Part of a small language model's weights: vocabulary 1213.
Each number is 500 + 25 x the weight over the matrix's rms, rounded and kept within 0 to 999. Layers, rows and columns count from 0. Numbers have three digits each.

# q: layer 3 attention query, 64x64, rms 0.264, rows 45-63, columns 0-63
# k: layer 3 attention key, 64x64, rms 0.263, rows 45-63, columns 0-63
# v: layer 3 attention value, 64x64, rms 0.244, rows 32-63, columns 0-63
# o: layer 3 attention output (transposed), 64x64, rms 0.244, rows 32-63, columns 0-63
# up: layer 3 MLP up, 256x64, rms 0.276, rows 0-48, columns 0-63
# down: layer 3 MLP down (transposed), 256x64, rms 0.271, rows 0-48, columns 0-63
q45:487492528482497531466514526481509478513537462487529523461464515489504521490515509532513467483463472491471456464505471510464486497468511538518495494468482478521541480495535530500509490478535493
k45:494488480503416431489532483523505538494515469504503537504521472470525535469474459519513466547492534498544530523510484492482499449539480521505504471534516537508526523512537488480537489491493512
q46:482469466500480501497496500472477488510493500487505526539497527488539524503463493502495478500477497456506526534507515508474533494488500518519523493484476514505456520483488523506510529505500462
k46:501465541516486482479474520517500501456489494523470482468504545529452516496484510526540486500516473489562512468498512485497499515485485505516538492599539484491537450513495488489513494486462533
q47:482490485492478510491522501466476500497516487511501515510491503464510518470480497510535473520477505483468507523504525505457487499457515501492547487460504487520535493464524563484545527503514500
k47:503504494490488449463479486535456495474520513545484485503517557476510539532477460534507500511516507485556553474506455494452518475487425519519526473578498545485503480525551479491512518501484538
q48:514510538542521479490504519504465495493501465486477479521497473484483501483507514468495522478500498510506472503513490498519488497495542510463491522483545522463488524499486536512547507499501528
k48:482503479491504478569525480544529507479491512546512507496503490506548481469477502499524536485525540557494510506516500497459561498492498476513483528516477509510478506492504487457492538540492495
q49:503550524508495480503501485512501513496494498476470492515502505472521511508491487481493497513503527497514493519498480506519542477510493474505527504472536491496471491481507504492495485506498488
k49:520452499550494489556507550541501525490476517518523518485496526492525480497527529477527486510547527556490508473501461527481541505482564491495509539532510481469505508505516466481494526513446531
q50:501510461504501475515484502525533515521491495459439460494532501478504518535468486472519535479496541525452506482514497495472531485499471459514482506431549479515471531480524552483522487509484488
k50:510529537524495520501466513552492531490521502535563468532475489464502498521522489479476465525472477491502484497523453541448523509478499497526544529522465510523499511524474510492488492480470478
q51:486494545538463477522480451487510519524507537479455479536499531522532504470502504469500559533497493528487519526485496511535467503481519493531545499511498481538488496454477496483464508530475473
k51:491492534575484497518473542554501510507501527498465463502522508456552489490508514450458491496520470514485487495506494541485549529497523473538509537492512490477508515489474477463507508511463472
q52:510543553477496508459476503512470466510502461502549496494480470504484514509518476536496448462483497456505448509506508525468507505496495516470498490487502506501527480554526498535477505440535514
k52:488501499472527513515522482474496492460479461517492527506482511547488489502510519532548518496477512517507507482503502439502486471509496524454488462528506502524491511511508494519496486501541516
q53:485507503491470508515534509448469477492509531494462532499468566565518478485496505465509508517504512477456494500505429474514489491456502490508504489510512514502479521399495510466529504581492481
k53:505485462546473496543461511573493543503500497477488498520503460485527512456538505471471439509492496530504473494553450548474527527508500534535522542508497484497509521487520479498491488478450510
q54:498522536507501461489530534471476485500499465496524509511513506482488515514455478496509455492548495466505504544523522473492468534487508505460516470514530505484509503501506503475534532494518528
k54:520505511515547531491516460493490482472490536503490482497517531541518528485516514545542540521480497532524494462470510507503494497519430484442470509502425502536446496525463499500460509509511526
q55:521518489525479502521466518534488516506469532507496491560531500478498478502453495505474513484552539493535522509492502459483529512512498464483494502547534536490449514486475466522530524532494502
k55:469486549510531542519488487457496500467479520454479483496469530520504478497522527478473530494474485539468463496496503494532488526480515464490480523495493470536484512475423480542427489519502491
q56:488512538495433470487497525480472473473523468484484500522505566472498505517422446480522489487500552451454525509501535462486497488453503484462451488518546483542506481454519605453557526540522492
k56:492495495530512501485495500511478498453484527498511491506513525486523523485510496488510516523485486525496534498495476505471526489482442507472502508535468519508479510499505491512442498496473533
q57:484466493517506479499525472506507519509493476514512499477512507528513502552529518493497517533478479478489490447541503515543475486493476507534509496471466500511520500513512478499493497508486507
k57:538513482478501508480499519512527508524522476503510536497505463514462508482496499488488460489527498475507488487485510512498523489527529518484507471468493493449510462526526523488531485467488470
q58:467473487481514495472541497457517474509541490473533514474493529486507506487481457485521478507474511464460490477512488511507523465465477507521521492461502495518516493486552552467539491496518481
k58:496485463526461454495498526536462507484495500507504493521533512489508530490510485526528476527515504498534565480502489529457497493531475531505553464559473515501528477492552520514507475494466525
q59:509503476536468498498477490487532551494430512487488461547515530442507502453481494535477524503515495528531550510496543485496478493511501511506523499532496511499486486483473504483491506509494483
k59:488471560455522518492467484496490487469501511509468498501517519513467499507520550489493563497514509518467470477495483514553490517501506462473443496526518473506466558496439484540413457544492505
q60:526506516516499520521473532504506498485503505479479500504492457508462506486506531496459524446534498525487492523491496496494536555528550502462464524531521522496496511507445480527514501491474498
k60:500470552526506508503534480463496509518502516461503463455452521474551483490496485503509548509489504507496446548481520503493491525498514472517490532461513467518493490491477472471537539536505503
q61:475452494510503507467477466486527479509502483469495498522501513460536549523490458518447465476476514478464521491511499493506557501472473539537459518523462509507461524460487523489529532509475494
k61:495452538508453468485472510477521491462477489512460523472546537518478505470467493490535492505496491523513504525463511529458516501518521490497521456568509483488538472493459522507525490521432501
q62:494496461477528499508522531506484487516523491512510543461482454522502490511539494513521491502462462517463462496484488506470521523507511534511518498452497504515515511569517478506519499500495517
k62:501542506453484469499530501527520509546513489519519523497479497466511498531488471533479487487503519466491492511520491498494479462535528514521524527471525486465532463488547525461559509455541483
q63:459487440492536499500506469503503498498465497520522498516543505494492498521536497479525491538500515495502483476492513460505507480463491496539499488490518494513486490517530513543491517499494528
k63:459508495443525510512507488508500480496537517510476526538493480540491482508508512500494493455491486471458520486491505478509458475508511483467501486454514488517492478462452548518477501511517435
v32:495496463490506509526494528514488509507507504496517510522482500512505472499507520497487480513503511487503486506523474521510418492516501465537494509497498503477533519492532467516561511510491475
o32:499482515503514491524508468505500507494528501474501501532517515482492470506526482500460517492516497495519501519512482523513496483481513481508485481460512483482509511478507512480493521487506495
v33:395500465501504509510507451499499510509497476529503552534532486517500505511502496517525491498495534517478512577475504472466469482525485508481533481502478509518476463502503491507509510492500501
o33:496524490488482508554481464529521514464498492496541516484498520504474510489494527478468517500519503523494468506482515484505497458540494505465466506501479519512499518476482540532529468491510527
v34:495501502493524474506495513500481504498519524488491442509473514522478476480481492488484527466512487467489503489533494516521450521471494490522522518492547528494518494501507515508508488522498493
o34:480499497507490490498470487505491467526532474514528532526460515535516489515477462487495478484511517490513514480502528513488529542513520461512480505479507505493534489520491501507466533505465475
v35:561505478479538475515497468485502479511511502497522471475470478487482489501485494485487506493487516489525486429501503507533489540468522484526471473468536473469559506479516498499521529491512500
o35:486495508511475491489491523505498509527504495481503493517515533509500476477485468511484506500510453479511495519491486515524492474462508487531537474520464480511520521498532492476495507479530458
v36:558508489435471509471483540500475495520537493492521498504474497523475497508488479506484489474506509406492492459520497491497486483520494502507531491521496490517523502522502517488535492498506491
o36:470474497512520498497470496511487489492505490506482487554495495535503494489454487500544514505485506487482518526527469501488531520512493535527474516525463541465515513527476488509459530501480508
v37:533479482442483552488521467493513506545502507451487497487487468473494531481497473521494504492479524481508515528499505507509525513513502532490522502477508472470499456488528552482503501490520482
o37:506483505504502471503481500495527488496485495491509487471514515520506518494466484479487476506466511489469554496543465518498520484525515554490505535500472467508486504475482477473513499510445497
v38:456487528540495513484522502494556500483463508500486503468523493465531517516495496521514494493473509505524503490471506497479541495491487525474446485492476460459484483494532521486469476479526494
o38:488492489502476553505493496493539489517481510470490510482498509491500504515558476508491512478508513510495486512487519501484486489526508486457498498516464463499487501475553503493468489487512481
v39:446499499533527525491496539554530478512513507529486493444501522499522474521507494542516518455490473468465476476489492505493467500519474511488478475516518511531492521532539485525464493498522499
o39:472506490493495514518482454509480478502548518525492493510498504550455507549514509484508512534527540474506491500499498505487472502489532497532505486523471492511496451473528432521477503472560497
v40:468527458494500528512492480527472507517539501523488525460479490505521487482526481545510504494479537514461481535503475516479534488503500508506561491495506513550500494508508499551519468496487494
o40:522522503533527482525464487498495510513489532525491511484536495554490486506495509474517511488538525500491507515505510503485479485522509485505514544515458493475485468466470505520541484520469508
v41:538480495486457552506495497500470536502474472487499565514522484510515522488542524522506477547491493551490483524456474491492579491532519514495507514493437481548505533514473465529463506498468511
o41:508513483484511517518539482507527543497488518501479516472510509469446512501554525518494477508477508527460499526502496469456499471468468562480523485497506553526492493501477519518484433506473550
v42:453532502583487451500525479479501482474486510526504490537518506491541492502498507524523510481500463554528501500484488500503526531466499453495514478491509506480508504502504464490467499481489512
o42:556493480501484482485534516535495480517558499469506502504546473441494501523522529535489492526544493513505495494524531531545436505496490473508506473452511527477531472512518484495523491511571494
v43:539536478414468507476504527532457493495526472490524557495512493491472524486501484532516493510486516469498510512477508494508516448534470514477524482508451506530503494519496538501528475487510527
o43:520485567521522479517489513476472479497483505509497495498516522485508505496503512467491496506481502520468506519492506533473505531471501522498546534495488519511515491504454503507504502524462505
v44:517546503506494473496505525477450488464483502523530505498492515487502521523491502485510494524500513477500509479473472474463527490453517495513508494509503489560553529512487478506510529514496530
o44:475496488540530487502521522517503546464492481505522511518533495494511483474508497506526533507491468539468501487491507503501503486475465515521546482518518516462516500523530536507479546494512509
v45:459527536508480497496511453489522519500516516505496448478493476485513517517479480493493516489450495486482510507530502494472520493471486507506495502496508479536510480481475506475522469516506489
o45:500515482508500528484486513489522475479467504500507503473486498494542505498494485469522499508522506483517522466470548516520503516512536507475481503527509474507459484487507511492475535492502469
v46:563499492465507490490502493467519484538523493454498436480477491475474510480479479497496506470503480457518503464517512521535463514495509501522501493476560497448525473482524570464539497507524473
o46:485453509513494474475465527478497500509513493508503466529508486511532497478449428488499501493505478482526565490486512497504517526495525491537513508500490472509509512509505499476502527479491436
v47:448548547504483534518498479497573530485514508510496504462486471481542517512521502494493507490497456544510504528488486485501498455523509471491516534502520508532498544488458501486499486539469499
o47:508508469495506491509498507508503474482517511456494486469516487483538508476509530485506519524497521517519491464523531477492501536499504506521499533490488509459446481505494509497495501453511486
v48:516532521436470508495491473488534518523508476511516498494480464485463516539472467487500486464478508433514512496509525470463499477507511504506479491509556512458522485488528510466568513469515476
o48:515453484505471512517448521493495519485516488539478519513477506493492514466458504490523497511506540479525491495506492516516482465492513549524463511534465528531493514470507545512494513527534462
v49:577461505489511498524502523497519496497510513506498505443465491482513507503500505485495494503481486498504488432500497494492491511510520493518465516478554472497521523488505494509509498524495500
o49:441491482523495516495507498483511543499515500486487495474505504524511505492505498496517508518469480501485522519477502489516521499458522517513536507496466483513509513499505497458484469475528496
v50:546475522495457438489493510457461462499525479474520491501474528484496503507464491489490493470503499404520510479503514486488490528508490474522502515488564452515550507496492501468513531514521488
o50:510432504516474493442504523490417557449529468509511489504493512531518495493477521533502435538503507454509529511519485495514508492473482501530523490503541541469511499512511522417485550503528448
v51:558483504472506506499483552523511506517488489524504521462505496491462511502497503506501493484532505509519501447496520491464538512523516547494454499543530541503470502513497497544501474508495509
o51:496477475493513520502512512493510482518465511540497497509485478496509518484496495456542519516454528497506517462494474492494531513493510500508476533499507528532517504511502486520494500518493505
v52:497465560479483527502505534472528539493498494495469534542511493488512516528503515487492472505481451473505500555518529480483480470541481517456484509531493504522480518522505498427472474517501485
o52:474459486505501503542530490453508546468450507513477493471472496460515500493499527497544502462489496512509517446504505440507524518503435512554520523472495497482465498488492503501487516490539505
v53:494481490540501507490533486470532478518496495476479467482504501474522501486493493530510500461491491509534512526503509513536504530494488491472544478497522509433464463492538531461471463491517488
o53:517511502477489497491484514476532523532534534440501497534498482472516516514482432492492490506514474496484513508526540475484478517544512456508508502480508459478489491479454482449545454484488433
v54:508524490446489498511486462468521513531505501465513456494474479484477516513485470470476502512479532459514508493516502510501505494480508499528490498479551485458524463463512553481562502499512483
o54:499444515515486515465484523495534507486499515508525514515493502504479520494449466476491511469504501493499515491515512527533482485500518489513491510523484482526509491485508552505517570524503472
v55:509508476480488527494485522560501510520507500527512525503506494529463497489506517492479490501512482466482501500522505490478461471543489520486488516552517512500458504513504498506544483483477482
o55:501529483467514481508491478501507463495486524540496482505470485549490524510502487478476515503502542475518487501483486487536486482534541528487452461485522494508522527510484479533487509559461535
v56:490508476521498442508497460485454491509518513515519476540506516530510460481489512507499507498510490486491496487509483523518436533513496462548521490481501499493551491482505487504518548473500494
o56:537524524535507498476519530559462538512532506491516510502479508496507471521498499535461496492513502475502478538560486538515506469486484481466496464459512518504490478491522494469513527499537505
v57:519457477506491484484511496472478483497498461498495498555534518505521505462499498514515489492496499523492508506505511498525514540489490505478542511483496528527503489527527495463505491494489515
o57:489510484488493474495484471523502505523516481489521504553484508490504507494507490527451485542517470521504501509504529473509517517522485501507494496486499497459483512501445519464499480484479487
v58:492455516539459519491511520482467482527474485466484503490516511500486489451501530539514487487521454508518494508496498516507502532541463507481568490519469498499469500513485510497467466519505496
o58:533510503475507480468525507496502522469525484473504473499506480511489538530503517490487468558448515508469501536483522489489502494507500491513496526491498546473508505512484492487498486493525504
v59:416535481518497524504508456510508521501476496539500539502530494501520519526514497509511501513501528524500499584464498489474525482487493504477511501521476518519444489508495488509486500472492516
o59:507521500472493514563500495515525500486506515488496541485503518483474503483482515510486530499520508516482458480512483488490472486536508509447480515521512497493479488494457510524501474521511516
v60:517495492468490485508496511520497499507500490524516504460480490497479498526483506492492493477482496490492507486508505485470475492492505497495500502498543492501508522489523495448568472489492488
o60:486462520540502507509485454505533532473511504557474495522478489483500535505503481488491485500520495481531518516446517508499484440490518531521477498513468520515507509486505514487453491510520462
v61:564481512440494523509499501492504514521516527451461512532485471480526522502521484497484503508485500483483495507481495508496540502476528510496504492469462457523523533508483525481459508501498507
o61:494494503520498487468502491463531529481467520483482495456555504513515489503527517547536476479479495540465546507544449477468508536496440535490540551486486502513486487502473473486501527514483512
v62:509513479431491521517496493520477527526530506507505525468466496499470511516485503508468500490486520467515497562518495483502463473491515497499533515480542483483500507482510518477575504514494479
o62:496510496524531487526518472491524475480501505507488510542491502511508530488493521472462461489511514506477488540510497512513490491495511494506488520526480497509476531483442503491486467514503483
v63:509527567509463515495529495497508513479473516490477524438504493461527508507489494524505494506489509532514497503487487507504498467503507514479486499476460479518484515485515513523500443491504516
o63:502522481515500535490526525469538469522523534451473497485519521510528493475549524498508498462485516501495490526505533490476515498531505494446485482496475494505452515491479517478506496477500498
up0:497561489496556508435517481503524464477472492511539540487497541489478499494463488538529492502464515522514478492515538517490497482468444500496462487474505492483515489504511463523469522520533479
down0:524521509485532512516457535497522548475492521503492536476497529510524493456494476533531493499477522538503443515541547488507526504486442531528469513480470506504504499451497485478522520492516470
up1:497498524471491529462542532514495483509506491475562536478485544506498489493483442490498517497502543444488547488527481532481525489485510524507479504484481499440489499536518494532516505482543491
down1:468501518462507477525493519506543561474461507541509499553550487494507523477488477488507504499488471559530507494468444516521507470457538515507500477502491503551443477489501509495485487525467530
up2:482506502516501485485499542458486509485502540510590479481499496439477531495484474483490483448539528522500531491462513516503500488501486493499510524502468510525521504508474484477527554445523530
down2:490490489508497504500478494457539528471566492494516509503510486481456527488515482507454473519539503510512465510507477466506528486522461462471479513514501524476507485515460497452527549471547509
up3:526474496516506504455578514488503470490540455514514528490521488509511462549487532514471499466497495485480514471456514496475470500510519489445473514493499528462467453524506482541493503499519461
down3:510498500548491544505528480491554488509555468487517509513506506513507504506537527507466475494415487510478486516516477495497480498529499497493506527536475483476514492515496459514519521523494446
up4:481493539536478493492501544471516469483506460548500463503526528488452475519501476572547484493527493482505518506502536508489466506500487525479521526480517507475509528484506510515504516521555527
down4:489487532529501466528513525486479529499468457483506508502543513510448522509497484499480509504524537529523540530500553565502515461490527510485498476496484491515493501467427482478522531490493517
up5:498502563486506495513527513532496520467529488489515498479551483525484503521491481532505467485529514471469540470452513502476488516510484500476467520548498492477466433496520495533527507516510525
down5:502537525491493506514499471538526492463520504510497495504550512509503529518509486462447477548492515455502482550512496535491526514489497516509464538507511453546500492478516474481500540523507487
up6:543460542521522446462515482530518422495464522494537493519488496454456485485478494536508520527512506507520520506496513491472514471465422489462516517529486476492517522516527506493517479505512503
down6:521523466519491506518453501520497538509443496510502504505478501497482481500476463490523480524529513494495483500575467525499535509453504490459529537521501492499580500496488490471537492534474556
up7:489543481468524547478496536482481488486499493533502491522531463500488503481509491498554486458515513526559523483455505460476544497497475481479512467533508466496493527492519511472520472509519497
down7:506537527531484513493511522501493516463519528504467482467486500506486505478544486496496486502484507455494497528522466462503500484513462517489513533569483496532516514508491469505522561494476500
up8:543535442549455456498583495512502495515501468517516475459500474484513457512477462536531463476512514518526549478418489515465502530521516531476519504528539476506468497491520497499517530534532525
down8:512496456513501463459521487505473566547504510490523446488490483546597446507488485511527510459550493564543454507501522525446518545563515482482499526515513473532487513440495480471541476564541504
up9:463496479513489473486490517524467494492521497520503499462510504521430503519467498537511505484510538518520495455512526468469509507484483454518508428547519489447503481513486536538496458472488471
down9:526515482561500436518471510491542459502525514495505484518488537534515514476450488521518502518481483499480474548504473488541472502515512539511518504485515486483485481427529481483524506457519490
up10:521459506488513485471532492487524454519511477496508458468524465499482531476484473483502459533523522467514502516474554488509527483512475488498486458480518496514542517495500486512521494525499512
down10:465462488519467510485545517526493494513502476498492486479483512494481495478485502498493456528531479480483485490541497472502503512499482494519558489492464459457529502460493484499525489494484511
up11:524485525466535464490510490470473502539469518526570526500538507472513498530492518545495518500507485480502468471510527437502496494506494552464495474539520463484514513495498500523556522487503531
down11:516487496514483546493546465509497527482505486536543477459532511479523513518493500531536550489464491459481508478534519510532489496514532525470488512463509488478522490465506514540499516548467479
up12:541489492527499495519507500492513486482516456475508525478515505499483512468480517503489517449526508491511478464527515497494527486517516499470517455455518499509498454522502539509511511494549509
down12:513494503481530495488499489530500512497493513537509520516523482508499487516518499517476503498476507497482525523470456510506472488476496459501513516487476512515458530518495493489460490517483484
up13:482487481477489509500509542491493496480482459479494526538486533511491495532445485476502499484529519509514499482512545463502511506497524538478498524489472501458446487510506471477532491495555483
down13:461503443460484501473475479508469523473477459522502484514496519510519477490481506485526501516546450505508481470477514500498475480497467543532496492482469521537534519529491513521496538494532515
up14:477499476492544507430509515520457479520473520480471557527536504505498503497486516537518464469515504507515512504497503487494511510489490493507529454548528532514519485541511491514519459499477499
down14:468495529472522469513502461490513464477449505519494496484515487494499502513421489480483499471541512540507502516522484503486475448521513484482514477468554472496493498462508539473504507466525486
up15:484496508480494507492512510518524456498492477499471487471480508466538515535466505488518449488499517479536471517468493482521535495496508547506508469477512442488497433507505497501493517492505475
down15:514470505512550519509472464472498527485502502488497510476492465500501530486485489558484525527488510522432482516502497475474473511510548524499500521515469489502507514489470460505507511500502483
up16:497514521540510485498512490455460467493482495481564517501529486484489507491492513516520496494525506471528534478506517470510504478450541513531499471524461522505514496488561501532459500483505502
down16:532512485502540480477525501482472511496482540506471449502506483511500477466506532515479525529498533496549485534514479462527542507497498499505530501502516490503519498497510502465509470496505480
up17:475510452497498495502528502486493479472534518463546490475562529496479538504492472483511502491512481532490483466438549517512464473473497490493473513562510494471504506508506520499524475477510520
down17:529478472535514460490491476482551480478532464501538530540488486493490518487501466462516503501431481522528466511494490478496466495493503444504501513488470526495493545511516519483511484515466470
up18:477495531459496476490504496531548484493465537482535524522509520502505532523503512529521515454503537505530504518481498470488523514493505515484523465519511541451501469485500546503519536484492548
down18:513494559486453462506474523544527498464449537466498543524499494500481536549488496492520495512479520502534511506476482516523489487493493511497499508538481539499468492473506533496549519528500508
up19:458475522469479523519532525523493504519505485530519484489551526484476524502479490493482478463547483503523518451532521444492477514490466494527507516480499499463515479509496488500475469456475494
down19:503489481508489530534519510470513541483491497558544488509522523549474494450496471497469466469530522545521534509523485481520508511503486491511528507470522488501528505511505472524498502516490497
up20:495475497483482487460504486546493494451489453516483497498516510533496550494479475499545485437508515450480479516493517456476460524480491508521503473487484508487487513492492487563477535472529518
down20:473491493486504476521488457508514494508500529526506468489453462501477499509513454509514526507498509489515485499521520537479487534443513493506520454510474544490490532509423494446493503502508526
up21:458465495496463496480500502505538469518462474465492506522512498481524519522488458510484489476510522480494566478503520458505570489507472517459503498507488459491459473487504498454485489476524481
down21:479517535505485474524499486534481487468506471542524494503489504524434483524453478486475540501507517442478491548488520476478505483486483531452543486505520492515499507532517465567504511454503578
up22:476522534502505524486512532499512517481449481500511526494506475503492504526503485492495508535519481484513523541464537486520517489503508562507488505545534524496502478520526500496511512484504548
down22:503496460500520525500499475479506505511495510493497494503516482543521484467545501508502476480491484483455452491531462494480521508504525484511528472475501476550509491494529506507500518506514468
up23:516500456484521480473496532478481442520468477513520502514520456468455471518489499532523481518525467487470483517484468534480491526527485528510513442509500509497477499492503479528507516457502539
down23:454552469485537545492484455491490504500507514520499536524507490502540520429540535468521509492483487498499468484516511522500495520491523495516541496462485480504496475483514537477525538511524515
up24:487530456475495459487496495520544440497501490491558522486523520490415545535464492493508528477492524459509530497498503461472562489524531496501502479512480476502545484482495490541514505430525508
down24:486553525426493496511456489493509471479541505479499474560509488465461558499460442482515488510499513526520525543476525499509486463519540523526456467511505476499556501502489488503517512442524502
up25:516488477540439459488514485500476516510484495554512490517493475481459489502493532467542464507508480494544539469512544481476481477507506517509524473458508503480471454496492529518492476481516554
down25:520477521479488461511493461477492496486528511499528452542456483493489469538497489474484481481520482466534504472532507501488458487534523486493506471502504481552510453513448494509456526497503510
up26:496512451493499494440510523466526490507492521524516552502507481479511471500502501513513479465539475464540510520513488478497488514487454543494487461493487528474520489499474509516536516427476501
down26:516516511506474488491496516455484476466472440512541514501483462520437497474517496481495497504467466521506474493472512513478514506519494508497485548534485537550522519453511466524496551511491509
up27:504495502484494543478528528502521483501541442491478519503487490495527533475478514552479515498523510528465548537485554527519473517496487501463487479530519514480508458509511557546521484479523538
down27:527517522472526556511513499506534459531535483519469525495503477491568519457492480525468487519466487499499515515528497558527461553493515520530457500495489510533483423458473556485515511486499479
up28:498497538506465501497504510545488488521532466524533519496498491496515526529474473495524473473479534494514510528468526510500558496491530502542506503511535549475462463517509515479472497522492496
down28:518458495488485521486517525411509530457503524511520489465506483494505522515525509488531525522488451506486498483501495494504488509502466495490531476533490502508530457511460534500467490539496478
up29:472488458481486511492512504475514492524509482533494504488536472503475521501503472473505441495510498513512515509491548486516485511520478513433482487525544496471490482471514513509503428488519483
down29:491504521487498505500515513524490521514513498538531513508440445515498489509509463493499521522507493490483463503538520514565512525457480520522512460497477494516545530510497518508476511473509450
up30:455513485541541482475491473529469456526503506484530524533477491456454484509489502516524505491528522525450526528487509493518523508475506517464479502460529465501508497516508513433503480469513514
down30:509507503530526515507439453513455494492537471456503501551517490504531504500521485487494532508498517515469516482513462498542524466475506504463482553518538486492477490473516475484495516505487525
up31:497528515483507468487495512494528471543505471475557478496473526483462515476481475512520493492485472473517523511471528496479553518505444499505459490517510538516529491500488504527497450485489526
down31:492476508538514516496508526476468542480498490489551492521508543509479521492477487494485440463499500492512497514495478488492503459547492469509487537531470517484504480480493494508520483510489492
up32:531522494481460473479514496502487508516521501514487496503501506491520527508465492498530474515470501470522512523494506497507527476503459531528478456464534559477485476490512503487530441499497499
down32:488529506472527545514478487487457559481537489487493489503537510469518469457495505457495503498517527508501490505489482501517474490463491518509495520474501483514538492478509506494513506474472526
up33:440499477481488482466512496481507494474496461473492476483530482495495529521508501495545498460572479468475518512445477476515486419463484535442493475502512514533505463532520496462550540467504529
down33:463553487530502522492456472486491527460469494477444439493479484531541539542504479518507527433550470489491460474455527544485466442487508519494507539468527510510452498468450488454570520487504484
up34:467540490501504456498509502463492510491491461513514501486518470440543490533487467494528488482505506448487545511498528506506504487522462536503477491531480482528488501500496494470518533444485561
down34:475568501495534494498527521488525502468472524495467491509480478516453461535479537529488482521495499501546504509518508483478464544501495514526532491516492516485509497464511488462521487523463531
up35:507552516467456486492520513476519480475484469490482492460470470432484509486464528520515502481520504430509545502470521532497545494476492528475468499506528460423489521502534496459486524495497487
down35:514504503475494460516499504447518451500504467502458486508491512487536558505455531460521475509493467489449494511470503515509501494510519456502488506514558488501514506455476446507425546474465487
up36:521498485491525499460537530497560489479500433569511500529506517521511536542510514501506498471529492462489513488473493481486512491525471515514508476490534516470522482510489485493540477484509552
down36:516504518551515536500479462511463490518482499496482493527461517494553520487513503506528490476517505507470490504462510490498502476488463508488488484504489464472476497465476496497524461492518501
up37:485480506473526473506517525456464474551472492513523517487470499475478501536469514532525520512510492520544510526506537521531501469521448497486555477531495528547530473492513525487466499459522507
down37:494492488508491510527481483495489509533470492499493532510460495498484504468553524499493538513555472527552524506533532522513512520505456467499549528488454482518508486511466509467487532489474500
up38:488520501504472504481559481521530500512498476488496478481490523455522517475509456494509495454477484485530555539480488467474531511461483510480517505523554473519511508482516501508513507513512497
down38:526474520521508495498539466495502499509516496494503509490456490465504503483506514504488511501502504495490486494517488524491498520509515478472524527522513486502535547465521517514548504545486473
up39:476488482454546476465515481506525472530452492504497539496536490484492502471506520523488446479534499486503539469455524483490481517527512538510448528505494526507526462503520519518518499498486477
down39:461507512448523509530493503503494480541512510524502524494470468497521471461534524474481454496471493496479485545451457512463496515469472533530476509500503499523491468461486493487501531507518420
up40:465528469538522501463483525480466474495484530486511500489512508509537488494488448505535455485550542499470503478488513505506455522520502513496450426484472500531493463523517495483504481504480525
down40:508472464533530517515530483509545495516549508491489537521486477523507512522496512511501555522502506527453521525529499520534495459476503516492493517489518469453511533468465538476508488512530495
up41:540509524474485541503504524483498483496502463479530479494487486467515544490479539475527500497511502498524497527449518456532532482495487497515541449552504494530507501513499524488480495463511548
down41:488536568518514504482492503523517476500449485496472513476472502525494529502508548460513489516507446492548517491484477529506513496479503467520537493514478468504523487504467470545514527487489492
up42:491514471505468492473518461501497514489473516548517514507525509514496499485475465527497511473529446485525508477477492520458507506496485554472515511475512514490461447511542498532522480516527537
down42:484522531502525512479514469464520519459472530512474509550475468514543511482502457480484494510505450495544531476523496539466508515515516518500510476502463491492484515495506526512518498503508503
up43:509527457497503475506486523546493486506488513535532488504525505470454539468450444488499527527503469474462505499443513483453533517465502509471507506540511533481469522470514461470479483475511506
down43:489513480490492460539489474507487511484473485537495501478478508497467523486469429540464505528505498491484469489499501484500518530517490506496465519467488523476454529448530473460501533483517490
up44:550537514515516466469534529514499491448504514511513510476548496511483501464427497468544513484493524516495497544478503532474538488478466474511550514500533513519524499503507520501528482511548510
down44:505520469503506462540518494497523530450508503482492533448495475541446522448460502528486545523491522510498521500481497513498554456488544485505503528449531523525498523509525520526483458547490470
up45:517508501504500456482532510518497467475514444461522476492516508479464477506501481525537490518501514509530514516509486514501469486509539512509498471482541480449457540542518558487500511517502498
down45:508457483497504471503510513503513530476495449451494483518468473497486493514508517460499524484524501485511481520494506468513490480536528485524534514491457491552510544484487461461471466489466528
up46:465504473478492523488521462510464507515504486488515503485502492516530488500496474538508481478513510507474494462484491486464489529484485504468480467500470435517456492495525529517491516499552491
down46:544489508534497527488526490492577467493524511515523527495517485532479489485530521482505510521509514501477497501505508502532492497496458480509504509481517504508542511462459507483517542492482478
up47:504487448521498488508511507482484490457521516498518567508566485447508487482498470534488518505498507502531553476476537513492510544537515501493487476500524527503478506513534537518518517518502511
down47:486513516476491480521479477493510477515545453517476467512505496494535511520533496487501511482470504494491459519503511440523481515492517519556477466509463480504503481498476471524474465481519470
up48:511524473496500473455542508510511489518485497522500507511457454523488556506474491522483533497531513468517495452500503502491486544533445535486551500504476495487522453523545524502481498467524551
down48:502516508478498502503519515478555551488526506508459538483429500548507539479524469492512472498464491510556525551557512488486467516517471528501554526534484475512479526498477551450518499494480482